config = dict(
    d_model=256,
    head_dim=64,
    norm_place='pre',
    init_std_down=0.0,
    lr_head=0.00877,
    warmup_steps=0,
    batch_tokens=[16384, 32768],
    seq_len=256,
)
Each number is 500 + 50 x the weight over its row's rms, rounded and kept within 0 to 999. Layers, rows and columns count from 0. Numbers have three digits each. The size before them is the row's rms in percent of the matrix's.

# layer 7 MLP down, 256x1024, rms 0.0435, rows 63-117, columns 256-511
098:499482480340525522472473561545576496462543502537472510484503442568515489456449621556595495549549512603549399537463559471514477447439503521503526413568534493465531498450528527559507619599589416581475525442475498521511454510410460483441439493530455531448510471487576468472532511529455456379476495503452497524498493492455458403568494491537437488508483538468475522513518557437521445466464454464572470430486435497579518520545445461463548541569392422494433403539468518415552425528428533608479486553392517494571454447478506412490535477510480466509438523489486528515514544448517532505486551483514442483504509486520529435471488535507498536555623513542496502544430547404543455521457399448476360526554467435493452492508469594521578505503489428435597485382528451521591522438423503
104:557492511480516491447511476487435480464483498504531472488523424435483487453481482506557591472524434528547436553579516481481511456559451471471401536505522466473515481501511502477539517472504593523554537440466502427503528471473568512497523505488477509491604473510589660511524574455492545631500428544497494488456532495485494534580553541460510505547426460452565485590572488443548509463431474468492462443533460611488440547474468428608607467453485545535527494449533461466381550480506566480517484546467622520515498502453486563495334485490468453553539453592492466582492539521567561563450510508569517453496463508486453530472507473488569563506469554449561463588493483515407421561400473448472472479512417483540514460611488474388482475480490478450486486371565502509477566399607537
099:480493460518507499414486438618484522516454481601428494496507388480482460396531526494493499427452514456513522587519495532484458460541526464420498470523499491401454454351467506463490604495465368543460401457511481551602558469468551451563474419515508470511480552441453502480523467611505508481530486488458471463443539464504543576555555439431513560526536458417571456544398510558510525561420492537537450551518526524494478567526434414503552536453468426530511457482520470490478472601483540447509508490460432559546471531479463455488609476491464477546488548413410524543324508524590490509521436513506486465499451443513503466532497462386489458515397545503435448496463490426502573411471525525498518464483583552545490572474395563535497483470493500489595481404490534472437552534597467
098:494464445471447516485522500400495540421526501484522528446538448522397465507535539516465410415498477381536521546530567515505552495514467499430483459461515529456528433452529357494542395522423452552422560450528504547390586476425452473504480462507532513456408493518501490453387551516577492589480527489406475455521509460598474481536477502484608521356523458372582501429563447517494453452503541540499616514493482484465594417533548454460474534413491497504487550704553451497502562484532465421490489502441525463395560470427430467502659460494467489484494472537554491474422499511500454504505450475449438460503569555418533532504549492530513477443431458449438468489603484513457488436485427512488566502498461425539503538498554474466524512462399478525420519524437508499495355491526453
119:506561469430480551531514475494546461493471490502490496557598509459613518571505514444480583644520460512495491521409459544478528589528494533519503501596493555464506464609508511462464484476479459427558499481525471514428568535573543470512520477546435335525430472490497557430527473542561512482455515475524491555547502475532505524676557564535455447440539477500540456519535488536577462596502455471491424563560549506546597490531597498471503530448473487462552527503591466552496540542518525534517551496570536488568423539520489494540517515481490525548564483454485596454522578493459453510572530529554503547480564447498528452519492495532507506499545565579516554568489514541341634481468470426526553485481448461413513585451548536586502527527555373495492427507584600492508450582612481
100:563583422486495532503515452510506519590466477555475470433567424531487502487547487420483496436492488450475402432488483534621407446471508498544593608526552474471582517546528602455459461490502450587607564459461468451534390470433591555442455467507500470476479548451543523463448493585474466450480457479499505524439579473498403488459480418511506449496450503535469512448516482423555535467460404522494517524454519515483491481510517465552527475518441532454485542446545538523416520561509451536484499486517455425540492445433457568395506459489484546535525496559499520524481503487569547492392548474591526476487512490509509605548532535489510534483506487521477504465550528547535521447597463525481457504413535394481494477561519537462483515554451482513542560517497506555493524493527516
098:427456497536576571492471493507506593559505489432502459526449447442448535482446477465481441570415458579453491455574447575593421547577580420426585556587482489484458514396492461521513479520554541573526438379505484522565528523511507477459408543506538592479504486481518499557592527541445498483514452431456533463547500543519509450495384533457591483472562530524434494482452428454482569489564499480487502631521415501438550564534450449477539539455534506445468435447500452524449480551482537475517552499548537499562549495587517556502616490500465500567506489584454542500477424505441458536541581524536474485511534497479483575497473614528473472482525464486626508580526518477610517474525598466516432452530529567518499495635570488345517564559487551496372550509477503531468485600547527
103:520531594538471496520523489533486545408452483462490492505531546568495452503556539452437626502557438480572517529541566447497527526429510509440460510523427498552501550429519499503471499475500460439439463489490490688511472418642402485530523588505444565459525491436367486578517391479521476473517488531494478506547497528467489487619413534437487488459568575465451569423524511509493526456498495484528442560448441499524576471496527409517501536608453536471490512556492530485460502508461585459507474552490510408434489477527499493484454475532455497491508529451461464514556506555483430514470483517462469458535594592521432475486452465558435481497565477474483402527439498554506410507544480578462533489484503514466511653510490567499477494559506612508369435438562564445507393585493429
096:459591493454539528519494420518526500490553478500458491504466497391564580498473454518478579516540539481405410517563437465530450585494568477499569599551554444508511418450495494495480521562450430511577518555479564495518666489536624478550479472492508471558545493549450557475557504587533481401485495463453503472451450478484495438584556582493487413474474495471467464538531509502542442442484443486530518556421511507594437501535580459546581479364495454503516532515516450581497482396512527460494527465515563545470485426554440486524435486489523522527521467469493439373493527527482462476636410497413586435486497512470499446413575440614544463492455481535457553449579568489451477367433488561576465467563530480510487495440443483489470534534550483486413496422557536571466535553517651
100:537577576472466568548475471507489490530446503488503505431384439473477584423507472614526450512567463474545481563557469456476494405442453471517479547494428556527543453515510492494528502457478554457471449595450493542482464499498559503564493500535485598436452471489505457386559558419500522567546509496499499477450572477539571495424526543570470538487467468487457464452457515516534560428614453494450518529502541489600440530442439504489446475575517450534482494509442499476626502446440489547474497507547579555468488456481489479505528519473506539405621531359578555523562446436582489512453537497583494556504543476487470480441534415410474509422468465520529426563423503498478520496627524539511524495461530426440558479403559511485489488385441476516537524519525540517442560447462432
098:409526551431495568491509393491469568500541508503410516519479518398492493531513519497603405482538482522513544497534489450527451503427499496597460477622562488380425481459514488551499488485526435455585396552536535470631618505554542545665567475526497439340551440404552466490437510405515512520555495470447481505384453511504499553459544574471464500441631525455562436455507428451532563535478560469518412417469573521598504491440493436542581466395511443493441545519471556496518502514482392474495511519536442541634522526440485485460581531511544586528496579562518483445477490647466478511466441509522430538442474513452476494578545522506539451498484498455495467494461448487571503479495495464496444432548542554584523520538505506515551492572458485549438434477507429510455502566666491
098:540502609445458511514518535616520450436481484610516517476519574490508486515536372468400399435509481632578463549528564478430470436539532530473488417517546503382451497527510455608515495507512520535503456436455528472433456547495541457466493535503441516544522488438532469546498548499485453549550523413424526495468453456425467535484513418484538523481512548517448498511547468445453514453409490497472409526527438534394565597567588488581496541449467521463469452425516551463475533457441373378525555512442479491574529429496556476558456450505498496467507451490422521536461450536574449501530525496487499514484398464501539475510466535500417468509557460560455515516519551438423491507494483497511439507452478512515457506569572457514513430553534489438490425438450472474474506568506411
099:500460499504600436508522568558467510500414504625462368442423485586526486545448398503521474453607525507579536673526484593493498590513494494514504474463475432393451465508509466559433495506441464388452507582580453414503472466494545430447507604476418476548606505422416501427481433525496473561458459571485484476507566391467515533546442533460474521484524434571524580578493593384496538521550577513521419548583434592551524460457432490552437533517522476431485567548452493449482483403483560590538486570463536482511504518497512422531551541469429597481534331555451437425481544461435438462450384474577563489478495539483481352495529577494510523462515545459532497557480533509512473505563429564493507452560438396481499535545541497521449532593543490547509557456540577436555537457448434
098:421564457514516412436535504345589474500459531514541437642559532441509533496510555491531652460448503448536578429498456474434478385550528520504481486512420609455504456492482511488525451394461541510526527493481447469451473496514455463535500415519466514606393533505480476434462484518464504447447440481516472508478497486535494555564473508512444471525511493478522427466614538563517536463574421469460561523522462410517450502600421499543453479488521569530489390586499517394461500544497491626484512502517528502508429481442482471463517464508501513469540504540592503477490497513502426506423439491525498465428549453519493526519554445495463448459438433484490512449415506494544494585506473445532421482523558484551455538594518515451463515554472540469549590500518419511439570528518484
101:479539541509520497554495435521598520501484468480519581565605434597495484549470568445502490546458543586543479539559469488506506582508580507488432526451562421568484504500522427495451562521475406494598419504544490535490461472567554490578503535486537530535487484570461552483490472596513539403539512521536507548484538435523458472599535504548580501525485453463506588420506436584540414458457562490526528541529495575575547487617493538493575450419545469475554476470496546528508477480497518456460479494436435530519629532483528537497440486485529474429546461584550579531475525537423523545474561504586562522431531506560505354488514449554570412468487482543472541492446464583574413436418447562476595481527486564512557504434483545528488570526481545501530514443532457510640433426498543
101:466472570538450475525512534512479471448376493583483507562597537632529514478506563561507541507624519565322557525437552528487452505462514466508476468599461583522440569440552472414510514418441539558549452570466570531490479520413538563464519583511499564467528495454504464573500447495490495541503486517516529564569463532451500515604511494552473467496584521546476516468592505456483546577493518483437408532481526480598499584515462550515571497568517461600461464533599475395497480456448409477543498512391461408520573496415541515588477495472521531509524505545534453587486467493442540504412534482509387539518588487442534470408522427526538534541491484537449530436527509550525505547457450493504575548526631539422523514397533464480507469397518547528497477506493379478430505521517549
092:495586507462483463449546479554502490575560519465494470438432432490513470511447557472516603459532567453416563532519541437565480442532546531453463437475476486384469574507509515467510480539465533534553515544529558467589516526496543532500503533481502525496511548433578513540376528357482495486509471595408480504421594505518546565526478536597573448451461494455531511504444546509464490474373448548520508581402484544618629467632508522578550519408452505576486516553481443493538454464521556520510469471547529461512424399558509543518554465490490565537501477565457539535518556422539431515467459446483426559457437527530503454536531486514466445482445525521547563479467531518493388557454507504498483494502586524443518417418557407466500441480527421522508573533454527548427446531550460
107:500480353321550457542505546440485489512486502636570551449418541498553594491443489421435547444522481525467531503537619511392428448526459549400464529432519551505439515488534503481410465451458535473492415504521526383506561508613487467557449497484418492527450488560532505534578494444461527381469533543533461491458536467464499522493511550410534463600552464371478496510557581345490527427494478542408455472519495524410457467538548531515590549440489477561485526452434552556447533397515423468469486513484475530480505527377465511385423445490524523379499537482439431554464491589523403515549449509473495540446510553434472511529364545450546479488464427481617496421542528579501426549466555476471528532444542495513527510542435481465446438510401582495519438445543563523510471415457500
099:488543476540488489412553472516418446472492489533411481443447487359585552514500524396469548497583515448468584532604518450509523515544494437483528454579402522541504571561514576438560425486443501521541400492534530540478583552545511484479487451525474552448526485470441541578528501509450537489592433455488501519423506520530471480519520477499507539580402449499527538531489549545499457543470470515557535540463449531479569460516452523534470519545483484455527581559460529494499442535474513587534462487492508466490543491526560413421472538493510505621433362499614484479505460477442504528536363522576448585476487462499432440508540529568489534455505492545472569483437533494553470605555391532461537479536543492398482464556437618440481503481415579492479506526513534511451608598560442
101:511450497490418577503599443511526516529446500481510482449490450567507524527500464440448573553482510389526519524568522559504441511423536594590433451554566614554422534535497450473479485477527497478608493481519535495554548559518559487426494460502512544559539502495435510527544525523487514481462465463532504479471515456525435428646394620533433427567349472476627487450539552581543534427498462507531541424510511515513527483516414432447542478423507542457462529551449478441442498530454518408484526499509514511494544536544469473500530496490566507484559534503431517551439527550503524497577505464458444382547457530487496634561413391503499495491468481538612457504584452437562451513364490590506519554566566494496502473445590497481462442510519585451540441420553494546486462490600524
096:483515463459453535456506550505572512511428527496497557523488523528462563539556487519468398498516525487502621515493519510492664527511488487572451593482559417529524404495434571427511469580535481504487510493459493567551463586628494532491494452523535494453447403497608476467558562478566506588478549578472492531533533451505433499482470434435497501513506458459449459412574506558492459513526537516522448520468510554474385497495469455520528471513489511501514500513507475433454571555503489505532548518580464556509522344530486520509477462495517430451530531588508489510473472385484527550550557420492479558519471515501503543541520540491556469546432445451466512385458504530540521480558484510488484471490485480519485478487431570407502508445469516509561450486513467488543460583443419
100:455430484458587517528499526549510469595540529529444512518516453524457504558514540423572472552524560488462517500463498426322407595556377506464417511528502568468556411555561558528535552415522488617544484577495427425535519550514536484597526502478499574478370464540533502474513422514553537472475530549556460527495499336487433496514485468533448501475519438518458442439413476448488480484645613491492526424502542479490534522531535494525527539413546526475512555588521402532558484530470412562503455418414455459459454517496530531446565481512526486540496517475464570422473465441562491521546501508492558362546479511491517541547484460453533543452424452486505468464512503549493460496465409417525439555558486451603481524491508460530530515479498539585472462495467404470528454487607481
100:497445426567529571441505489441562510583508479419469491581421500539459523510520515508533495501444546503511470534530574535473470406504406516457455423513523526541495453511524472474472545507511470358510524572438536483467357466434463542380498436500558421543525473423530546473496526460442487579488415484475515555473526515516482487405590573463491488504496470534613474486522488551520530550526512473472563562488481506530502457513554498457572445540482442491471500557546510452588536490500527555505523558525468491521568481550480500463521482511513472532561607433498585405574481443492500504421425539456567567453561475478453484527549476535535439579531434480467446522481514580470624556487425465468439491638526525524533472496602485501426498504470523490437453552490509543498465486462450
096:434525443493533507445415424520477490407631479451489469499439528509493482378547465552517432521429515564431549635405535486448456462422532508524549463529594555521522580472518571530567494509572524548324500509521498507613510476503501533553511553525518451496476447387519559503441505502479501582437546632398515526501504500503503497568386453516479516428537519580454493491490508400474627537479494573429533491513519543522462570497427487497550457509437465445503479465459539524568524521485427584531530418415554522453515421464507528411441477494478525457570509531395508498493477577510551506583568474521470496546379539501475478474463567552487508491512500558462522485486562589476491473584548479520522478443572445404502499466494443469500418471483532508348498397578428542461523413538489
107:476425511444515575489489464586494511503491513444539526570447522498440426528608507448424577568413501559518497437584436521446402466462454557423581459512484562541526477483476570570489513545513527474440402494527551478450507448544567485519456564496515485504495551505369468498528512475443505483419527507500506436513515594547495419449541430392518526329531474640459588403521447420477580367496511454493494464543493432588452493570523478475430504530538487385523574548540506569501485588531478570490535494538540434549532412489448528561392453491497534495498561501366537493549493573549424510461530498474503416522448527520539578465498518514506471534395498522489502462429472534369601553525505574491623537657430533455504473528556533472445533555552576540514466468577433516501492613477481
102:518534540465475598500519454541448475509401464471544436534425499505584602501451458504573546543460450637564473466595461498529431513519503533551528469537514565495536521419480378541573567448547468607528600513541516453531487482513518497478449484504528344558393408520491530434419559497473490576572551554510474517545493439530508443547570523508531519507535534562613555410426474400540521454477515486578487575502440425535560549503492429484443582505480601489509559525468538566525509454535499500492493466491573451573439569470527504551535460488521538457430420508419533520535414508504516464523565530490497560525498440537467581462515501483489570498472527484516486491541478546403494579591453525504476492475508438634514466501426533431462506495536556493405418541483460393432542500533503
095:448505524442496492515507495533542449466451531509454465484448426361494490473560514430448522491392484453537411569629438434475515499444473520438462405500506501537423523493534384418547482477507470518543602534574515458552600574562438508524472504497594439512556541561511448514437543510516539428451544503526491507436431488520504522513472530482445504400506457527518553530410442630424447536565568465439454521503427524427418518427550519412416474523472509449507636452501525539369456448517508632494482476560471471543490621485561662529512485515464504481455474470460516525443524477556506535527463492553500512518517439452445474431446528522485473558525482487483502521426497522469417548414443562476560438435507569539459475415452516592532562495530472526484535515425436478410487474469425
107:527552658590351548434516564547524636510491516521467480586581506460494435523484553467552559432490549386534503520480525537550477497491526559481591548471481533610537578528540585459460559633536488530457539438462516445509456424522558520433483487510420519574508538506503548546460496469470538474509483499515528505555461471515517475446558504502534477469432481497572469522446490527455532533544498454533488529493500547653480526494485539518374473495541434521458500434509503613535561467492495456464492520509501406605366532500488465532593457507460575462453460436630512451567519478481466490542524546418526530584450478552483487558469514508484477531493533529573477531512472509491572462478519534518512483521501475394488425548475544453426495511484606462572502506467488509438441546498482
095:596576531568540474530494615423500595552456505513473596407480496529524557541457458470525459498337441414592431574358455549510561538512449507519480432444372598449518509533552599541576496513319495493522573472560473519515607503511571514434446519489506535405567545524513540479459506519471490529551407481398478482504433436541609446486447486544508436514580520596563525414494498472473437533447541565467475570515432548526510516384473521474413479609453460552510498446500510476436489534491484534508506506448506435394423447561500438477546484478555533561553481508507445475540460553470516530596485541593503487597536510513492523505516513503552505516531516490532518511596550483529500455499552536503510461501606522522559568573514484496472482488495520537496550489509517482565485434518485
100:517469542467529489389518476572483441516444518507537520569497494493486578451479505477548627542542531536405596505465506482590664429533479499499436521426472577530480517504505517500472474485469577403448535554531501532520548545478466491484526357507468437469548456392476553505525479499449443460503500512422505474519425537464523488536472532606470524461495456466527523455547519502479388599528511473541561496518485493592423519467452468444495527518529486470528534406479461475542497522473538353543527548508566511559502516570470524515652507478514494553476562563463461502602524500488567504555502503462549635579475566510453387471528505508504497594501506517487491490467490486499557511495569445481465443483510481494492496514368544471515551512578446507570509464492527557440466438537470
102:481409473524432432453523517402540561541532513560470457525469478508427467574541517464425535480503515497569481549563467439591513450608528449374438571513441467473542461578494533596475601535546607559509456518531505505570466514461483415574592436526527490547505587518395523404553510579496466497478495637544496543499471491511556461434490512517506542560378474442463439504474556573516476582553522453444515515570535579409472518436516479475373448602353532488492610390515533518451515471503548495444535475511466461457536441480527489506479500522448508569538460482401459500509496386501522489542486497415524563588548524445489430521513493508505568566516454477509477434437465481583490527568449472518559482507489549472456461494448424491498497454599545502511514420565526449514463522462602
101:494410497501523575572527443455471431420470490546409516489529484503540534405471450445500488519524544478492579520451399511535451535536457541578474488591467534457445505558479459451500540468489504421639484585485504493497515508485624541463567491522452451554522431393552485467398404411623475603448436495524464541502510523501446537430507632435506501449461497515526449571517523556472512543577499506547450569494455477591446526478441483548498522582502473606466553411528482539502561407516482585516495480476504440569547565524514526610537499514526511443478424450490422585514556593481356487542516532446415469444464526482584393568549473518525497497529553522429462488596476586456497509536456538473525497406493559492559489429485446585491510471510472495457502496542527533489509468561448
103:521435477482489474542530500550490472463521496605433462528518446458542482543538575480537494477455448440480566465470517412384416464508491481505518575536513624491516494449538534447440498395501523393506441561559512328486522520569528503496487485508529543510508485471489506485455476417547482315481523483518510494551496528490414495474461468563446503496469458481499469555605432474407476565503577534477451448478489505536495538568459523483456423522479457486499535466502496430469517593491622468556539438553487489486539456529514517495475510480521475438526390524398480622462523449443565541467441471649557399563498499497453498473511463524506526489473550539451500525473504468575487591532477497478451496505392542525464540562493509589586550491384501578510522526512564560413500539526500
097:503534593411395521500489466520437473450533501430473550517496514521487471524443503445423619450498495397525410502514542503576477557460525511433428562505562518489475519482485490491433512519492479480510389481451526463515491491590539464413538470493522476492486508452513531533513512469407491543538502562640489488512563468468495505570571480486557529564502499428439511493474451511525435433402528502545429471493531540481389409458562553453501529600436471535517518494488498509530537502474553615493501515452446500456566595456583446507498491498495510559539443403464501482557530489514500480553524486486475537542550483486489508476444524497454471517442466522499458479416496607445535479448465504491480527453415509459496485481475482480533458486496493488581621503546595511519487443543482
097:511451554530454496516481474541476503541512505546437488454471506422513517473440524470539485511498518612568416534538477489469515523510449496574420503447507511617472505485451599517554573424520530577438628507541446382528582500433456468456502494458489565437495540435550390521541484470533508430475549496576481493517510530465542468524425438434502536525501520504440588612559508580460569524526519476486496353527476553486448461548494488456599567418494449435539529539486494554413445570513442457474490444527514597503514483551520523417376537476529477507408352494525439537466514404481475482516493487453452481484560500481469507486569505466510561560412577456551451516555461506480378443552522564473497528447467411512495474505491408527450418636521558416497543567454482478456511588476532
101:525532381406543455484516469480494483471475515481492518547415491587546469431481469505525497513523517533540535451417523574386472521485448476413480494478469580472491450451520541494497444502583510379418459503523458551557560617581523519453476507492456365463597530504462397508541513515527483459479495435398495494445461444433587459465452479466534477505537525503473473540576533378446568523385469523543554561527440510458474462469491510605435507534478492547506390530457527453486518451492500488492547552437634558515501431481435471546475463515517509504534450480464459513456447479464533533557480513473451506501550519479532355528446444538466430467609465488439437482375507477455490465555540401485494506464430464476540412541513566467597457474528501497408490504472564557498549527525507
103:406390519559513469487523545583544506563512514513491457527389512505488461558440482541591431513461559499493497517505541598525495480497458542554459530524398489377456466556514509554423481463475498581488489561561538501526367501471415542593578532550511596480450468442533553470547583574505435456512422453385526538490433545483530527439408523484491502479502514490459451455488478586524540577515443522548415606526461518438549512490430478538571483582519470506514557541475486542388524514552544438544445508472597457608526530535493534542469488509448483512494404589446536518583498533488586439547463508467501563520512566466497522427541503535532563526507533554603569609463507487546494524510503488491518479441577546522491427511556507541485454499444506586658550534389464523528484611470536
097:490432423475522409495506470555530522499486525494475576331505452404421525503472508453501454473461461456479429456482509493530548493425464471498484471510519562529476435502504311536385482491536493429528369472489510415563455476565419525551423417532559523501439549510471491597545548543457517477468487429437522459565511473497602567536543547579549549447467477461470414464437452534598538418476606503518490502447498526410498435354421541447403529503493493533447531516498456449476449410460461471513472518440505594539436576464508521478415471507550460480543469509479472504386496532545496483548512488414420378605448529529354461461477471443516504443506532521504517500434450487454509535511429479520545538482445493496505474520474457596494597373465518447475437501469514516481513674441518
096:427549548440513474560510487503412500514479525496513456425561571561457498502450513437503508459454547503458382459564510462513466483558517411444515514633396488443475534446496523544490438487469436406501457558489495578438597415463504538431518570517477389439561492601470479418495421515487476464516585458587494508552530544540522427503462521499482583374562519440459469504533500418546461532517533538505598546514533494417593578621534470559572432411558469470522589560491442472530519491488511518487459519489598553559531494507479406366605546478533509557501508591452612434500472545440510504494608519479369548484510526563521446519476496444486508562543488469546499519492530508453639512512576463477424470542471543575514501529503500519507438526574403483594395389531528447499525495497463
096:461448432586479480409510540527427524607601496436511450383431476408510476590479513393411549523494418331378603585586498526523544414507480422504454533436540546471466507531504494550430425472443578481504501493505486545461516495516595491512480448489447453435495512478509424486553436496567480547529566516556478511491432498473506507484546496502435534533563443430469428440475537414495431529526501501550459510474490527421538493553573518479574482493473468510522429458540486523503497492408567515549552526526486465467560528548478443465611498514457471468509442572464403496549521504475490499525497503490463522517509433539442492519486554483494526507433511500522509395480477469525554452515573479518365564562487578541519521514469373461501446438550544454681542499516505532438518575465497
099:574518459497434504411530545606509518506434505479479446502472477538515464491557639392498437517506528483508580484571541537512542569480535514576529515418350393479479479493550532511552479572484514441487468504445557578456469572558491482480488530493511459620558493600474568502604473508501517514455475542593495540601582514541487505612517546465449494523481497561365464428442555508498520539551533562530450437550516450501588528519488542460483547498454585509486514423514537471440541489499457522483510469491446569596505419506475609481536485508473535524511453616522468498466505403495429529563521514418526570497478603551448420507466541501518513509522510520437500377548486490507641491538467510506470480676483477446495456469564583485473535512396480482465492426475504498504359428570562
100:522573514531477434612523537557503530457413518596471498483364560479511495448547485491509595543402503350605637534538451587555465456576477500451480500447429454511450517464527512455457511441591405478496561518488457558575480549484466459564525455501483538489460449473456435447572533521386487613493522415547525479478461611473523444511476450450529449492424506448547426612495506472484483460464370509540534522551479430456462416467419609541486519411554511547494454481422440564534534511420509483531519504472505531619572545575514586533481564496504461486461536451578529524468518524458398530507541491485448510452431469499544499512481416572549530434482528594452487517506427495447432490421524570538476544512456394456547465489531487521514531544434549473434532548534545437455534519498444
101:442384490493534489477528537604507511397452530485469529574411461449470567545481549527368507497489486541500584514398548474533562536526444455489482600480538544534480454518444519566531452448471602457501496484500476479476514470506467468564485482476569507474590480455488494468541428583475479503466429488621524469481601557498487487453498437504539459510540521498519528484476517509477497538487527540490485567550533557469512502542386486449490534501508543550436517473546476481434435426474531462522497509388496511662537437540490500505559482481462549564551541537409426500432467468565450498521397491396422332495418534466551506547522507507499445451567578530469506602537451564461405521499481482485563523591441444516520433511601513497489507550436443518540533465446434496537553439510525
098:428468603509478440443485493537493592529447479494541516549471481404499482506499378509469506560620506616445512375389465476494516490466494468373518428417470590448518469625517540533517540454555521436445516486501552475369423525444529444539422565509537471559483527526583466395489508455520537433517503542452508428520489503523543486513472471470502509495562500530505491491482467374467515507527435456533510423524473529563574502422488403413555452463539609506500466494511433549553534563555570578456445506607548545518493457475519557573415477513461457597472417557413510557506519530518343452414560477545473513567534525508491532480539470484573466460474566457523509488477523468508554550406522582479517489396524454609477540574600573459490546474513577438414417528526464543521466464540515
099:513493590464480490607472515453450568555546522535532476557535526516479458547437497489471534495512541481508549545442484572442420557510516497432508462471445441552530557468516533476493478434524469464604525455583486461504560589538587473491385517510544530478496530513457460450423528489483459513530455464483548578482492549435479517564448471510561494465481548436550459450535505460498560439496539477528522599546513545602532476392417498559572519581474455482498458487459536509437539520516543496499547456564504501434418554555493559498532476514494541581493554553449475462505606525472496495517553479441502488553546517508576472544468445493464470537538572505493470411516497466547476456411553498500548521390439456405451349528552499535572391480489572449546550449503540520590472477574417
099:471524483319416482526510512428428601492558482485558462467468447453515510448553516561482441463397430462613532345482536485552621565454551555577405492483497412510463488500522491619518603524468517530502559523500462547494451478426557517497470366494510421453520482451530486486511454482474475416470462467461476515460528613482475438514513444577501494529527485504372497518523504534472570517470494493487473489502519476527593521489460567455507497602441482490487431519578561447570480418547489591513574492549502452478550527510556431476505509489549528495449479417459471505425486505511430511592472477565538440468424622567501402616525542465495505445494487533424486524394496531515545487501527440526707526488565464461515611480372487483525519523481398446421522552496508523556530446549417
094:513524466551472519482499484452454524526512519549483464477514452525581478520434566422539587456475532464630562467469462473489419505506525486463501552490491487587449438519473498399478461453547436554497488536487410524479513505566485457458497462516521547510516499555457427508485543544493454519546476573465492488522525626499501525559501523576478548442423531506429478483503499541430496453506448459514462513521494472578418515510442427380502485583443388502486519503560516492562524526497475537516568473500554461523417422529473475499492573527543465531483534524558448486425528548459503494498510498565547546520460495536511580457491468464457457501572487475552518539529501462554478449361464532493559506481564479475459572510490559435450505540308602547490452454423540490574495472490517
097:437511424485518442478487477549512429478553477398520518487488567476480441531536471551507520470488507307499518520443540463533548580403568496412425507492503528457478487517450474582470530485551430515521409495492562547521519510548565528464525578495482413451450559456466501581483539499485515520498530553492564537527463403522546527478510560500424460491520479497530371463522563653529516548548590510448556451479471515427568503403480514508523434422507511510504590474522502490474501547493563441490476489587541436437464476484488521467563515516484546536580501534559516470511457492496439501550353512553533453422457511471494541540448546482474550483462461498433467561554495527405469421466470437481476481549499500456522503466496367575436537524495505508573401455623474523594487580542507
107:559538489559554533572470530531560466424433513468533554471485556464537532492482578491472485495404454517516554467590414508456477447423455489520358529437506433533548449524468440522457525552550500527633569461492532520351519544447552444495421517520511504527564501401488508629464469444505506406535613497473499507472536509471465466504501546457508469417517519500449478518572459475496507451481426493492458552499513543272451459533502509471465461517628465509484486528486459436527525499517500542485462530485510456475569533489501511375541497519531475528530440458475543357500435498520617489546497459456498553491384562494529456481473435494558540465508517453485468480446556493482481458514527512520403478464552522529469459511519536563526472545520461524560513454509562471470496542514478
098:500511527499459443432571427482519526540387510423494527437477476463557602547483445422434574497577508465517567497414486483470588545459488619563425490505452426532506573450508484366514448485369508535595586473476553537570547558468474510491430463456528604458506457451542568455578500535488497517500537488517462482484501482506398539546480477513515481650349565529591501489522467536553519497547532502487464487477543524526522476485467508512494503473583474523511493524538492499463460451479478567533478479486564419557516528471512539561480530497464524588599649574623473500551501457554396444442469475515574489496388532459511551494494463497504523385439505475467536532596496499517609458528469508504488501452486516459482426521409473473482492365604443527503505496536438534514481453569525
101:509552450403482476564518383483488441503490525545374533443487517579546505546513455452503411497589479514499534437454482512414574449536520475506502446565477571441445496488470447500541508534618542534513508465408481473450506441551484499548522564485520460545604504562461627476484488483447538447490554552441452461546536492483490537522540511455482511565496512426509496524542472460469432487478601502405502486560518448571522523548538501477503462575443584403484549463570466493465478524489488465515552440422447598549540412511518598429613545498506506465585533459446469456535469527457470521544601483510580460536566527550509507427549537474468459516466493427514508525531568461458422428475501515483417462531526484504450517480478627500455569505461527421490430473429596476580443360479554
103:435467518417392490533519529512572445503457474393467495497492519448469589487534516527485554431523486516553480528544495435518519448455532506511514560671515450430564487547464442489502511495433385482555466537548543462556551498621503485440516483521468445444416529437543450442593495405504535519453509529411517535558583542556496463518447556492457431508412425517516591518529568473501478441478429527513530497480534457514502504545329586567560473505537577552503529520579519509564474490503537580521530485655546530432510479537548434475577492483484536526501568505419458640479542517421510496486513485592475493454507513432478497449466501498526535494530484534466417572474480471531412572548450494512467546443551481472509464404559600539500574531538530462460449525482434512410492371600468
103:578482583488431514516489496486551496550513481528473508547472445498450452537560504541481476408505573448475385572546518509513530439608449491508548471562539428514544487554525542608549551454402496537516449557524487383473529463382429545499538469541517531444492525529563484465419533521467504605496496541553524499431493516519527560599449517486471465447570531549470554544572518606564608502530455482547517480478499377544499501460526527571385506465419552508546469510497460558539515496470526470507498495549532516694521501533534525454541519493462483506481516437625510503446515507564552513510501502531526582459542474548569576402429513499507516512582428479559462460453453533452623521488496475463473496455488431491439578614367491506513597494478469532534542564551466558498480521528523
099:433508370538535490495531593515449414452484488509465514402488528380464481537451527577545451481407518485473416443442561502401394450494489503513570536449510497381462482487491474474545513438626511484404568409529529486589548502383531505518452456506478528471469479473470538513512537500481482450469541516425462425498491488460565481612583498528601524493495476508524575528526472525565558522447536505442524533469611504447437462409404467465445525463475517555494539434457510543396491540494535449467480475520479549374436414475464546472406495495545527539467438515484507535464425520502490507545567497462423523457476488527473491355521509480496544506473526585514560557512574622461415432523496565487569546501438525541526578515495418380448469579464620535426484503378502489571436465519463
105:624507446430499519550478576567529500469474520581498456597561516552544498499432586513506483607496494529466569511599497410582456492519597480546522519569486447448540520517493460519410457502482512540498516576505461482486486513489453579420478526500577526418435515500486646527580501437499462446537380491585468529449512499496467519463538405563556480499578540495447513531520515520406507477605538534551520480462413469418541538566554520445432489496502437470516538486492420554461486574567433577479478520496562401597493536462503536440431460515438472466476571467488475494553516382476529501523505535582609484469595596498467522505490554567509492504529566494494570523503476572529552449556591554492516513588485597503520527523476429550481438608601518519502470517508398522494532534547512